Weights of a small transformer language model: learned positions, 739M tokens.
Each number is 50 + 10 x the weight over the matrix's rms, rounded and kept within 0 to 99. Layers, rows and columns count from 0.

# layer 2 MLP down (transposed), 3072x768, rms 0.034, rows 767-821, columns 704-767
55 59 59 56 51 46 62 38 41 47 48 61 40 60 46 37 56 53 53 73 38 44 67 51 54 55 62 47 37 55 65 59 51 50 59 37 57 64 59 73 49 46 48 32 39 55 60 65 38 38 49 57 55 64 50 56 26 62 43 47 45 59 42 38
39 49 48 42 62 60 57 52 39 47 41 41 32 54 61 49 52 36 57 42 54 48 51 67 57 55 51 37 45 54 38 33 59 55 57 55 45 54 66 55 50 53 51 45 58 47 54 33 56 42 59 47 49 42 56 49 56 67 37 47 58 34 48 33
39 37 73 40 54 43 55 42 60 53 50 66 37 56 36 60 43 58 55 75 33 63 53 54 36 58 54 42 63 51 52 51 45 48 48 52 47 53 59 73 47 49 39 49 43 65 47 65 40 52 56 53 43 61 60 55 38 68 49 36 46 53 72 59
36 33 39 45 48 52 50 49 42 68 44 46 56 41 52 52 66 34 53 46 54 57 39 44 78 69 55 66 47 52 43 55 61 44 63 26 56 54 42 59 45 47 34 59 56 52 53 39 47 39 58 18 43 35 45 41 34 51 60 69 56 49 50 59
61 57 71 52 55 47 31 41 48 36 60 47 45 41 40 53 65 50 35 51 46 26 62 54 58 61 48 63 47 53 59 32 32 46 62 67 37 61 35 50 59 51 56 44 55 52 44 49 48 36 42 75 38 56 51 39 76 48 50 54 46 65 75 28
52 47 59 53 44 33 66 47 52 33 29 51 34 59 49 48 50 41 30 58 49 55 67 53 39 43 51 56 74 66 50 44 52 46 55 46 48 34 68 50 47 59 40 53 54 32 49 38 36 48 48 47 58 55 43 56 29 51 42 60 57 50 70 53
35 51 46 63 49 39 39 47 46 58 67 45 52 49 57 50 48 48 69 58 69 54 60 46 59 44 40 48 51 39 51 53 58 55 44 37 58 54 65 56 41 48 54 63 40 62 50 52 55 45 53 53 40 49 50 48 50 65 56 40 43 63 65 42
63 59 54 45 50 34 47 65 87 55 41 72 32 44 45 45 51 66 56 63 32 46 29 48 49 53 48 41 34 79 58 50 36 60 55 61 64 58 64 49 42 52 48 55 50 73 35 45 56 46 65 55 44 48 39 37 55 52 51 42 46 55 61 55
41 42 80 43 51 71 71 57 43 58 64 44 48 56 55 54 28 47 56 39 28 63 58 64 43 47 48 56 46 39 46 67 47 60 55 44 46 70 41 59 28 41 56 60 58 62 45 55 50 36 47 54 50 53 49 54 63 52 37 70 66 38 44 58
47 49 52 47 74 71 36 47 22 36 56 69 59 29 60 70 47 40 58 65 63 48 58 47 38 31 56 47 54 39 58 71 35 31 54 30 51 56 39 52 58 74 23 35 48 28 41 31 55 48 56 49 41 38 33 45 64 40 55 68 73 58 59 41
51 47 27 52 56 56 45 70 54 57 23 52 48 58 66 36 45 60 62 37 36 38 40 44 43 49 59 49 55 52 52 43 68 54 55 66 52 48 53 65 49 50 64 34 53 28 46 41 49 52 47 57 38 64 49 62 47 40 37 47 50 48 62 55
67 50 44 56 58 54 39 52 55 45 55 67 38 57 40 57 42 63 49 64 60 45 41 37 50 49 57 64 77 52 55 53 44 39 29 52 47 33 47 67 46 32 58 33 49 48 37 45 37 62 45 53 48 40 36 40 52 61 45 42 47 41 51 74
29 35 61 46 52 44 58 42 55 60 53 44 50 57 57 60 52 50 51 33 32 58 45 50 52 55 42 52 51 42 41 68 63 46 59 45 66 56 65 65 48 46 61 44 70 56 56 68 39 43 53 48 41 64 55 64 49 57 45 54 51 43 35 58
46 39 56 58 28 38 39 22 40 63 38 49 65 59 42 39 38 64 56 71 49 49 36 44 49 60 34 63 36 44 57 53 61 59 46 57 46 53 57 49 62 51 63 61 47 50 62 59 54 52 43 43 63 36 62 64 42 60 52 54 49 62 65 46
63 46 58 62 60 45 40 51 46 51 56 41 57 61 50 37 50 53 41 58 51 49 44 52 40 44 56 59 36 48 52 26 46 56 57 45 54 58 67 49 63 41 31 65 41 49 52 36 54 53 45 62 43 41 55 33 48 55 50 52 50 65 57 53
53 49 57 44 52 40 70 50 35 62 50 47 34 55 47 81 81 74 59 47 50 42 59 54 40 46 57 70 32 62 68 56 91 51 25 52 38 52 67 53 48 44 42 43 78 32 29 53 67 65 66 07 40 44 38 49 57 88 77 28 62 67 74 52
46 47 45 31 38 56 40 51 24 54 53 75 68 53 68 49 52 57 52 46 50 69 58 47 42 55 44 62 65 28 60 59 70 48 42 56 23 44 37 43 65 58 39 64 70 59 42 57 61 64 52 45 30 19 48 60 43 40 45 59 57 59 71 50
44 55 51 60 58 19 62 37 53 55 42 58 39 43 52 45 61 49 41 54 63 62 65 55 58 50 53 37 48 61 51 46 55 46 61 56 64 46 46 37 60 49 65 39 46 48 52 33 38 38 62 44 43 61 41 43 39 57 57 54 61 34 62 62
55 45 45 42 44 56 32 48 43 58 55 54 46 47 57 39 48 56 52 43 47 61 47 48 51 48 48 47 45 37 53 27 49 69 42 61 58 59 43 51 43 51 46 50 51 43 52 42 40 44 43 58 50 47 50 53 51 51 52 53 57 53 44 54
55 62 49 46 54 65 42 42 53 43 35 59 62 54 50 54 44 31 52 37 42 58 47 57 56 43 41 58 45 44 41 69 55 40 53 49 45 56 58 53 33 48 44 42 62 40 50 45 50 43 57 57 38 57 53 55 53 50 59 47 44 54 53 46
61 42 43 50 50 42 43 40 53 55 55 66 34 55 61 60 52 38 45 46 50 45 37 47 61 38 69 42 73 48 64 59 61 39 69 52 35 39 46 65 31 49 53 58 43 52 48 67 40 44 45 54 73 61 45 50 60 57 54 48 47 54 60 59
33 56 54 57 44 58 33 49 42 46 34 64 44 31 34 70 42 72 56 33 52 53 32 46 45 65 54 53 51 54 54 47 60 47 35 65 49 37 28 34 72 43 43 56 58 61 45 44 55 41 53 65 48 17 49 68 74 62 35 51 62 59 46 56
49 40 50 44 39 72 35 57 45 52 42 56 56 38 47 57 52 28 34 48 33 36 50 42 55 48 64 66 62 49 53 50 51 37 43 51 43 44 55 52 44 47 55 45 50 42 34 46 48 51 56 25 32 43 51 55 69 43 47 60 50 27 30 52
52 50 63 44 59 44 56 61 54 42 30 64 47 45 52 42 54 32 53 48 36 40 48 44 47 40 52 59 49 48 62 58 62 51 46 49 61 52 51 47 56 43 37 56 63 55 46 40 59 52 66 44 51 39 52 47 47 52 54 58 46 52 66 56
35 17 46 35 52 44 55 55 55 56 70 41 50 57 51 48 43 48 61 54 54 53 39 56 52 48 47 47 44 46 44 68 47 42 46 50 63 54 37 57 55 47 61 50 45 47 46 73 59 54 50 43 54 39 51 52 43 66 46 42 49 33 58 47
57 53 42 49 46 74 53 62 59 49 63 45 40 28 54 52 50 58 54 46 66 36 60 52 46 62 63 50 61 50 51 49 53 53 40 58 54 55 53 63 60 41 57 44 61 38 42 55 52 33 45 53 53 51 56 42 63 61 52 58 60 50 65 47
50 54 62 50 47 62 43 47 56 41 61 56 44 34 21 66 52 51 45 54 65 42 52 53 45 53 41 52 40 54 60 55 43 46 47 41 43 44 39 54 48 45 58 44 68 37 49 47 48 49 47 65 52 44 53 36 54 64 59 48 54 55 61 47
53 50 43 32 56 59 58 52 53 55 53 59 45 44 58 62 65 42 48 36 50 44 36 61 43 42 50 48 50 54 63 60 53 52 45 42 41 43 45 44 40 52 52 49 38 61 35 52 37 55 57 51 43 53 47 51 56 35 56 57 56 44 31 61
57 47 42 50 51 56 57 58 52 49 62 58 60 56 30 46 54 52 42 34 45 37 46 44 52 48 43 49 41 57 41 47 42 41 60 47 60 57 54 38 34 46 40 36 53 45 32 64 59 60 49 57 52 32 54 53 48 38 64 51 58 51 29 66
51 43 40 45 50 63 63 59 41 76 51 42 50 35 51 48 51 41 44 37 38 47 51 55 43 49 39 39 48 53 62 25 46 53 45 31 59 35 56 50 51 46 50 49 61 45 46 47 49 54 51 41 34 65 46 42 58 59 47 71 48 59 53 42
55 57 50 37 52 62 45 45 56 65 53 44 34 44 45 51 54 30 68 55 55 50 43 39 45 50 38 51 61 41 55 58 60 46 51 50 41 67 53 45 40 54 38 66 36 53 36 49 53 34 55 48 51 47 49 56 63 44 40 67 66 56 52 37
46 40 59 49 47 46 54 60 54 57 50 43 34 55 53 56 55 40 45 30 52 52 53 46 46 49 41 29 59 55 50 64 36 55 54 48 49 55 50 56 58 53 46 51 49 54 54 42 51 57 53 45 52 62 60 66 36 60 49 49 40 52 64 41
50 31 54 65 52 54 55 54 44 47 34 61 50 51 42 59 77 35 37 41 58 41 38 36 45 54 42 33 52 54 57 63 50 41 72 57 50 48 51 48 47 48 51 49 27 64 36 50 54 59 58 48 50 52 42 46 50 49 47 42 52 45 63 65
56 62 63 56 49 47 44 35 60 46 40 55 30 70 47 61 45 41 55 46 48 62 41 57 60 54 37 52 46 56 37 31 46 54 48 42 45 49 47 57 60 44 54 50 58 55 49 41 51 55 46 51 51 28 53 52 43 49 67 62 48 40 41 52
50 39 55 37 65 46 54 66 40 50 31 44 49 62 48 44 51 55 49 44 43 43 44 46 45 55 57 38 51 55 62 61 53 37 55 50 60 53 48 50 45 42 49 43 56 51 45 45 55 62 48 46 42 31 57 58 50 43 41 45 46 55 54 64
54 58 50 47 56 48 62 25 57 25 59 55 58 54 49 52 61 54 31 70 64 40 56 61 49 53 50 49 56 55 68 41 53 57 42 47 46 34 48 58 51 52 51 46 72 47 45 55 42 60 51 68 44 53 40 41 31 54 45 35 61 55 61 51
62 52 66 42 58 47 32 38 53 59 74 38 50 59 42 55 35 52 27 47 39 51 53 53 59 55 53 34 63 58 51 64 62 66 51 49 55 46 61 46 61 49 60 57 42 54 58 53 64 52 57 23 44 56 40 09 65 62 34 62 32 43 46 37
48 33 46 48 58 43 61 58 48 42 58 56 63 50 53 33 46 50 54 45 70 48 42 50 58 51 47 54 52 37 53 51 51 47 45 40 69 48 52 72 47 49 49 65 49 53 60 59 44 33 53 31 55 50 56 64 42 50 41 68 46 40 33 67
52 48 49 52 39 49 73 49 60 47 41 70 60 56 56 51 68 33 45 41 48 56 50 54 46 45 46 49 45 63 35 44 55 62 76 50 50 55 53 59 47 44 49 59 50 65 59 28 51 44 61 43 54 48 46 49 53 53 45 55 51 51 50 50
51 49 45 35 47 45 40 76 31 56 39 55 44 58 59 47 42 48 53 49 54 34 53 56 51 52 63 41 61 59 41 53 40 41 46 50 17 42 45 44 43 45 37 53 73 57 34 56 40 46 47 54 50 37 50 61 55 39 43 43 50 47 53 42
47 56 57 49 48 58 47 43 52 57 41 36 66 49 39 51 50 36 53 58 58 44 54 59 65 50 44 41 61 56 49 66 33 54 33 55 69 47 26 56 50 42 59 51 34 54 52 45 44 50 55 49 44 37 42 55 47 41 43 60 47 33 34 55
43 65 46 66 37 44 48 48 41 62 51 50 52 53 66 42 48 38 39 48 40 40 43 51 26 46 42 35 64 54 61 37 55 32 33 61 44 45 61 55 59 50 44 41 47 32 48 62 53 51 58 63 51 36 46 44 52 48 58 38 47 42 55 47
31 51 47 47 53 64 48 50 30 79 78 48 69 56 34 58 75 46 57 50 49 55 67 44 37 51 30 57 62 50 57 58 31 52 64 54 50 55 45 53 53 54 40 29 43 51 49 62 43 56 39 29 77 51 39 58 64 57 44 42 53 58 48 48
56 51 54 69 38 50 52 58 57 50 35 44 53 50 43 52 40 70 64 62 39 56 58 61 52 54 43 75 37 47 55 36 70 40 29 52 42 38 52 54 54 44 53 55 59 50 48 43 49 42 55 51 63 47 52 55 28 56 42 51 46 50 54 37
40 56 36 46 41 55 43 39 49 58 46 51 51 63 63 51 49 48 48 59 42 56 54 55 44 54 53 68 46 65 58 39 55 33 50 52 30 61 48 44 40 41 38 48 33 52 39 30 63 49 55 51 36 43 46 49 73 54 38 43 62 40 45 70
44 64 52 41 53 50 49 66 38 59 41 38 34 48 46 50 58 55 40 57 62 31 49 49 29 50 62 51 61 50 48 78 66 34 30 53 30 41 44 65 57 44 29 61 63 57 51 57 62 36 45 44 38 51 35 35 28 65 49 65 55 47 55 59
64 25 58 73 48 56 57 56 59 49 62 40 42 33 62 43 38 36 58 48 40 45 50 60 42 42 49 67 59 47 55 35 66 41 31 42 43 63 69 65 59 57 43 59 44 54 62 51 55 41 50 67 26 44 60 52 66 39 87 68 60 41 43 49
40 56 40 39 53 80 31 41 61 44 55 32 64 27 65 44 50 43 58 41 71 20 24 52 35 49 64 42 58 49 39 39 37 44 39 42 48 67 37 39 68 59 39 51 56 47 50 63 43 59 35 53 61 47 52 57 52 35 60 45 49 42 56 56
42 48 46 66 59 64 50 63 50 53 43 48 34 49 53 53 47 57 51 47 60 59 46 56 59 58 40 60 50 53 51 60 67 52 55 52 57 40 56 62 53 34 59 51 40 66 48 67 45 56 48 39 66 39 54 48 50 55 32 39 50 29 60 49
51 58 54 54 45 48 60 59 48 50 49 56 57 49 62 53 47 48 46 45 62 55 54 52 61 46 50 52 39 50 51 47 48 54 57 41 37 53 50 58 52 52 53 72 58 48 54 48 60 56 54 66 42 30 54 44 54 56 52 72 60 31 45 44
43 27 82 36 48 37 47 42 67 58 58 79 18 49 32 59 36 74 54 46 51 33 38 41 34 45 50 64 30 48 29 59 28 42 43 43 53 39 56 44 49 46 41 56 61 57 45 37 46 36 50 62 52 39 49 65 42 61 53 53 53 30 48 54
46 51 57 47 58 56 48 41 34 45 41 37 62 46 49 83 54 54 42 31 64 50 57 52 36 58 58 41 61 53 49 55 82 44 44 56 32 48 56 51 54 56 42 76 72 57 56 61 55 62 46 41 52 37 53 47 43 38 52 52 54 45 50 42
55 46 48 59 64 47 57 61 55 38 60 45 54 37 50 48 43 50 69 30 63 68 48 42 62 51 48 50 58 48 42 58 53 51 36 42 49 38 54 53 46 54 49 31 56 46 63 63 53 59 43 54 41 65 41 55 49 44 42 45 46 40 51 48
34 50 39 51 24 68 45 82 48 60 65 32 50 63 53 46 61 65 29 55 45 63 48 41 55 57 49 42 75 54 53 46 41 60 54 29 46 48 28 57 45 44 54 57 68 50 41 48 45 66 57 45 53 48 49 45 48 55 60 79 66 59 53 57
46 60 37 56 56 36 35 65 53 49 74 31 63 41 58 64 45 44 45 62 56 65 50 43 46 49 40 49 67 46 50 80 49 51 36 72 54 40 48 40 59 45 44 47 49 41 54 39 43 51 59 42 56 42 58 63 67 61 52 38 43 52 65 32
# layer 2 MLP up, 3072x768, rms 0.036, rows 768-821, columns 704-767
58 50 49 46 52 48 65 62 50 46 41 52 57 59 42 63 63 49 43 41 51 49 25 62 54 38 50 60 39 53 54 54 46 66 43 41 51 51 47 48 62 47 38 45 55 45 33 46 54 68 50 45 43 30 45 42 42 41 43 48 62 46 56 65
46 58 57 63 61 45 64 65 50 67 43 39 60 48 59 29 44 54 56 50 51 67 48 48 54 38 50 56 54 48 51 52 60 45 44 55 44 59 49 44 45 43 44 54 29 59 45 58 39 63 63 49 46 55 41 58 64 47 50 55 57 41 63 47
34 53 34 48 32 52 43 64 62 47 42 61 27 66 81 25 37 50 52 34 23 51 52 56 57 54 48 61 34 50 44 51 44 30 27 67 47 59 39 64 48 50 61 56 66 57 50 38 51 46 52 48 49 65 63 54 28 32 72 58 58 71 42 40
49 21 56 41 38 47 36 36 68 63 57 38 65 39 50 39 63 31 50 45 50 44 47 44 67 65 56 33 44 45 36 27 71 52 40 62 36 51 55 48 44 45 56 51 57 46 55 60 55 59 43 50 58 48 43 53 50 61 39 45 52 49 55 36
56 68 49 48 52 45 45 80 69 58 38 52 41 39 51 46 47 38 64 47 66 53 28 46 69 50 42 36 50 49 53 52 58 52 54 62 54 54 66 47 46 54 38 58 44 61 55 55 41 53 45 59 55 43 58 68 60 59 29 33 52 27 39 45
60 48 65 66 48 50 43 41 58 45 45 45 40 45 53 47 49 70 48 60 45 47 48 46 35 36 41 36 45 53 65 50 49 39 29 55 62 47 49 44 46 55 58 34 35 67 42 70 52 71 39 45 58 56 40 40 31 45 50 62 45 65 54 41
38 23 47 51 47 45 58 47 51 44 40 43 47 60 54 67 64 39 64 49 50 56 63 38 44 44 52 37 53 46 44 36 56 55 54 49 33 45 44 43 30 64 42 49 65 46 47 50 63 66 46 36 55 44 48 56 51 55 55 54 60 43 55 52
43 69 52 50 60 43 60 55 27 61 57 37 31 50 63 40 46 40 41 48 58 46 45 50 50 56 49 54 61 31 56 49 48 44 61 58 52 55 45 46 41 45 47 64 42 46 57 61 57 41 41 54 53 39 66 38 32 54 30 41 53 48 49 48
69 58 53 48 44 45 48 45 65 62 43 48 50 66 55 39 61 71 42 63 57 67 44 44 58 54 48 51 42 50 39 48 43 48 52 45 47 57 59 60 56 55 42 46 71 52 37 58 52 40 53 39 32 47 68 57 57 53 43 35 64 61 39 61
26 52 68 39 51 53 42 44 52 43 52 44 49 50 79 45 57 42 37 41 37 64 54 54 59 55 44 59 56 38 56 49 35 46 46 43 60 51 46 42 34 54 52 58 49 50 42 34 47 57 48 53 45 54 45 49 31 46 50 49 57 49 73 59
65 47 53 47 41 39 56 49 56 47 26 43 32 76 51 42 35 55 53 57 48 54 43 57 45 44 31 58 32 48 47 51 53 41 61 47 49 53 62 65 31 38 42 52 56 70 59 50 39 70 61 55 72 54 52 34 50 36 58 54 51 59 40 48
41 34 69 46 47 55 45 54 47 56 40 53 46 39 51 41 47 40 45 47 45 52 31 43 48 65 40 56 57 50 40 59 55 72 45 70 43 48 59 66 51 45 30 61 50 61 60 52 58 26 51 40 32 40 53 52 45 52 51 71 65 54 35 41
51 44 51 42 50 54 47 60 31 53 51 53 44 71 43 50 51 48 60 54 42 59 37 59 75 46 32 51 35 54 62 26 72 46 47 46 46 58 66 51 51 42 53 31 44 55 54 43 39 57 48 62 66 42 44 64 45 52 42 59 64 51 61 42
34 56 51 42 53 34 68 57 41 55 64 64 42 32 45 41 28 45 56 63 44 45 47 57 41 52 57 51 61 44 26 51 60 49 52 60 54 65 44 55 59 44 50 50 47 54 36 54 53 68 47 47 55 65 52 51 34 58 38 60 49 47 68 42
52 41 41 61 49 25 64 64 57 62 47 64 28 64 56 53 74 57 50 47 41 50 61 51 48 44 39 44 48 50 49 53 60 54 44 42 56 54 57 57 34 41 40 48 54 62 48 56 53 64 53 43 63 44 59 63 46 34 50 49 56 54 66 55
63 53 57 52 50 48 50 62 62 48 41 40 44 57 53 52 59 63 53 37 36 57 44 54 56 46 44 50 61 53 42 31 52 44 47 56 55 45 54 46 43 44 45 61 34 54 56 51 41 62 49 56 62 45 53 44 63 45 36 38 52 55 51 33
32 39 64 55 49 58 44 76 30 43 51 48 60 66 54 31 56 31 46 62 38 46 44 62 72 53 67 47 67 56 49 40 74 50 39 61 64 57 52 53 58 56 63 55 26 50 52 30 43 77 45 57 55 52 43 43 36 30 27 44 62 37 63 39
52 38 42 68 54 53 49 41 50 40 48 34 48 48 54 48 39 49 54 61 49 47 51 53 46 46 52 51 42 62 56 36 69 51 62 52 56 63 53 60 45 44 35 48 61 54 47 28 55 63 62 46 43 36 51 68 44 63 49 37 54 44 51 48
46 50 51 54 47 32 45 42 45 58 52 57 52 52 46 52 66 46 56 63 43 43 42 54 34 60 49 62 61 54 70 50 67 27 72 60 47 58 68 79 47 51 43 57 41 72 38 49 63 47 51 52 48 53 41 51 47 46 50 37 53 44 56 34
58 55 67 61 44 51 21 53 48 49 33 52 52 48 41 43 48 34 35 50 46 49 57 52 26 39 51 46 46 41 48 48 53 32 60 63 34 50 47 62 42 57 57 41 55 50 64 41 56 57 63 45 61 48 48 45 54 62 32 31 51 59 45 38
40 60 39 33 47 40 53 51 67 52 45 51 46 51 52 52 52 55 52 41 53 48 52 55 44 45 43 49 52 45 39 35 47 57 49 58 55 50 52 60 39 37 59 59 46 60 40 43 46 58 71 63 61 43 60 54 46 56 40 39 44 47 49 36
42 40 53 51 50 47 58 59 36 42 33 38 55 49 50 54 49 63 48 54 24 52 52 55 47 53 64 59 42 53 49 41 60 65 41 47 51 38 51 55 44 44 42 61 38 42 52 46 43 47 45 53 37 46 42 46 63 40 50 51 52 41 55 52
73 59 43 52 62 52 42 50 56 48 38 54 48 45 67 46 55 45 51 53 52 50 46 51 55 45 38 40 47 48 51 36 63 63 61 57 59 60 46 57 53 53 51 32 47 51 64 61 61 55 65 48 59 28 46 55 52 49 40 50 51 41 59 57
53 37 48 51 53 46 48 53 69 66 52 61 49 46 82 54 42 32 44 29 37 57 36 39 58 42 50 50 45 50 48 33 49 47 50 54 59 44 40 36 49 70 31 35 38 35 61 41 51 63 47 47 59 24 47 64 48 41 47 42 50 43 56 41
43 52 62 52 55 41 63 55 49 48 35 56 41 62 47 46 60 71 61 65 38 60 43 69 59 54 60 62 51 43 47 62 56 49 54 70 51 57 36 62 42 53 33 60 55 41 39 50 47 46 51 53 61 46 66 41 46 39 33 37 65 61 48 53
60 47 54 63 53 53 57 45 48 45 52 65 66 48 55 46 51 50 39 54 45 55 51 55 35 41 51 78 83 43 39 58 37 49 84 70 57 51 62 61 54 55 43 48 57 63 44 51 37 58 53 34 36 53 54 31 47 45 53 37 53 47 46 67
60 43 53 46 46 45 57 57 42 46 48 45 51 49 57 48 53 46 41 49 40 52 45 58 37 46 59 38 55 53 33 40 62 44 57 50 41 58 64 52 45 45 49 37 51 55 41 52 61 73 58 50 50 46 58 64 57 60 57 45 40 50 53 49
61 40 71 56 42 50 66 51 37 42 53 56 37 54 49 57 40 50 59 53 60 47 58 57 49 54 51 45 63 54 32 60 69 55 57 52 42 66 56 53 56 55 50 53 40 66 58 45 61 46 57 57 53 58 49 43 42 46 57 55 49 41 69 59
62 37 54 50 52 61 57 50 51 54 34 44 40 54 47 42 51 52 57 47 51 54 57 67 61 58 43 44 54 50 40 43 52 44 48 55 45 63 52 67 47 37 57 56 48 57 57 52 53 55 60 40 45 42 58 46 55 63 33 50 56 59 52 35
65 53 52 45 31 46 68 53 49 57 46 56 52 51 55 37 56 54 50 61 37 43 44 52 36 45 53 36 52 48 47 49 61 54 52 71 50 67 39 52 37 48 50 53 42 54 49 49 55 51 65 47 62 37 58 35 54 38 35 50 66 53 69 51
74 58 52 55 63 39 73 57 41 50 48 38 50 57 56 55 57 53 44 51 57 53 45 51 52 67 45 39 47 46 43 47 72 36 63 50 56 44 50 48 49 54 44 44 39 42 35 68 49 43 47 47 54 38 50 54 48 48 60 54 51 38 42 56
64 49 51 58 58 40 55 61 52 53 38 41 52 64 44 53 51 62 67 38 52 52 51 47 36 48 41 39 41 58 53 50 35 43 56 60 71 52 60 46 50 48 51 60 55 74 59 58 61 46 52 40 39 49 40 60 50 42 46 53 47 54 53 43
46 35 41 50 36 40 68 41 51 40 40 63 46 71 69 43 52 51 57 49 64 47 59 54 49 48 53 60 70 50 36 32 50 55 42 84 54 65 56 73 42 43 54 46 41 38 41 45 50 51 52 53 48 64 67 46 30 56 36 53 49 64 68 64
50 38 62 45 41 54 54 49 41 54 51 57 43 55 50 48 49 44 60 43 47 58 48 49 57 46 55 35 46 48 47 43 50 49 56 58 62 57 44 56 43 55 52 58 39 47 19 65 44 51 55 47 34 66 48 42 55 37 49 57 60 64 58 43
37 40 33 59 44 48 54 50 42 53 57 70 19 48 54 29 41 53 64 34 56 45 38 40 69 60 48 61 62 39 42 67 46 50 35 46 46 69 44 70 46 56 52 55 40 54 33 38 49 32 55 60 41 60 51 54 41 64 36 65 57 56 69 56
51 61 55 60 63 56 40 52 34 50 41 53 58 83 28 41 24 46 69 37 53 41 39 44 77 48 60 61 51 53 44 26 45 56 60 49 64 47 67 49 41 56 57 51 20 50 38 63 51 44 41 44 36 48 45 40 25 42 43 41 46 65 54 56
65 42 44 68 57 49 50 42 50 83 50 57 54 46 49 57 45 48 78 38 60 54 40 55 58 48 63 31 43 49 43 38 42 40 35 35 49 60 41 78 48 69 39 64 48 53 59 44 58 47 63 46 44 20 50 48 53 39 52 36 61 39 53 43
66 42 51 39 65 52 72 47 62 66 34 47 49 47 66 45 58 55 41 38 48 55 41 48 39 49 41 38 50 56 31 59 45 41 43 58 56 57 60 54 40 58 59 49 55 51 59 67 63 45 44 43 45 39 52 64 36 33 46 56 57 45 47 47
63 51 52 54 42 30 44 47 56 46 41 58 45 56 40 58 45 62 50 64 45 41 53 63 57 49 43 58 52 47 54 68 28 48 59 62 56 58 44 61 41 46 56 55 34 57 51 48 32 42 58 48 51 45 50 39 42 54 39 32 51 55 57 57
46 58 53 72 47 34 44 43 45 64 41 57 36 45 41 57 64 56 51 30 59 47 49 55 53 50 48 48 73 65 61 42 60 50 41 52 61 42 31 52 35 65 47 45 42 45 43 68 57 46 51 51 58 62 36 47 51 44 50 55 50 56 51 53
41 65 54 54 64 42 52 60 34 41 42 54 50 56 31 49 62 55 52 37 31 41 58 63 50 63 48 54 33 53 54 48 51 48 61 49 68 55 60 60 58 56 43 52 56 65 39 68 49 45 51 39 53 54 49 55 48 60 56 49 57 55 68 58
60 30 31 60 65 61 47 63 43 34 41 49 47 45 37 45 50 60 31 50 45 68 46 49 58 46 34 67 49 38 48 33 37 43 41 78 47 41 69 40 49 42 37 57 49 55 54 62 50 55 56 60 53 34 45 70 60 72 37 35 50 37 56 57
51 35 52 50 44 74 54 56 37 38 42 34 43 73 49 57 56 61 54 60 66 38 52 46 43 37 44 60 57 47 77 47 68 54 47 46 42 62 76 43 55 46 42 49 41 46 53 51 47 32 44 53 31 28 53 59 39 49 56 45 47 40 50 57
39 63 34 37 41 60 38 46 45 49 39 27 46 47 53 47 44 35 49 82 54 56 36 52 54 52 52 39 35 40 53 40 71 66 47 44 48 44 63 54 55 45 49 54 55 46 54 50 46 47 36 55 37 34 40 59 55 51 44 49 45 32 40 59
54 50 54 44 49 36 49 47 46 52 47 59 47 51 51 47 39 59 54 56 35 51 62 50 35 49 49 53 58 52 37 52 52 56 52 61 51 49 46 52 39 39 38 52 57 54 31 57 55 58 47 36 64 47 62 76 55 35 52 46 51 47 45 51
51 64 64 49 57 39 58 74 46 63 46 46 41 62 48 45 56 43 50 49 54 55 46 43 59 46 54 53 68 46 57 47 45 57 42 53 54 50 53 44 40 52 64 45 43 46 50 66 58 43 53 48 50 49 47 55 35 47 46 36 45 43 45 60
46 49 43 27 47 44 36 38 64 70 44 46 64 70 58 41 53 42 44 65 42 42 50 44 33 67 52 47 46 51 50 52 62 60 37 81 49 50 47 44 36 46 49 51 50 54 40 54 64 69 48 51 51 53 58 55 53 56 49 50 58 49 55 62
53 59 46 54 49 55 72 73 55 63 51 36 36 50 47 71 51 56 48 49 38 50 53 47 42 57 53 32 47 59 35 68 54 51 52 62 46 55 59 45 51 39 46 61 65 57 30 51 48 61 47 58 51 40 65 38 53 41 36 35 55 50 59 65
59 60 55 63 70 51 51 55 60 20 29 30 50 51 45 52 63 55 48 59 65 57 42 47 53 42 42 64 55 62 54 58 69 46 63 36 41 60 60 51 54 46 44 57 45 62 59 57 51 79 46 43 33 47 53 60 51 63 52 53 58 43 52 42
54 52 51 54 46 34 80 61 56 51 48 48 34 43 38 45 56 71 44 52 37 50 65 54 46 58 44 51 53 50 49 48 53 40 59 59 47 55 53 51 51 47 70 51 58 56 50 58 51 51 54 63 61 59 52 59 34 54 51 59 55 52 55 52
39 42 69 38 62 41 66 59 58 47 56 54 49 46 51 64 53 64 57 44 56 52 51 48 45 50 49 42 40 60 54 38 64 35 49 60 64 45 41 46 43 45 44 54 49 72 65 64 62 58 61 48 49 47 54 56 30 51 57 65 45 57 56 40
62 54 58 48 40 32 51 56 53 44 47 45 57 64 62 48 53 62 28 41 54 50 35 46 59 38 38 45 39 55 43 42 46 54 51 62 54 65 51 53 43 34 56 57 57 57 52 51 52 54 49 57 57 42 65 43 39 48 48 41 51 41 55 38
77 67 43 52 47 47 75 67 49 63 22 48 44 53 45 43 57 60 58 41 48 52 46 58 46 43 37 53 40 42 38 50 45 61 57 59 49 53 53 64 33 39 36 52 46 55 56 42 40 43 67 61 50 30 56 63 44 38 42 46 63 59 51 55
46 33 48 59 43 71 59 62 40 51 40 22 35 53 22 53 62 62 57 48 55 47 55 58 46 36 62 47 54 62 51 24 48 79 33 48 64 50 47 59 38 37 65 42 44 66 50 61 53 40 50 68 45 56 54 35 45 58 50 61 47 31 46 30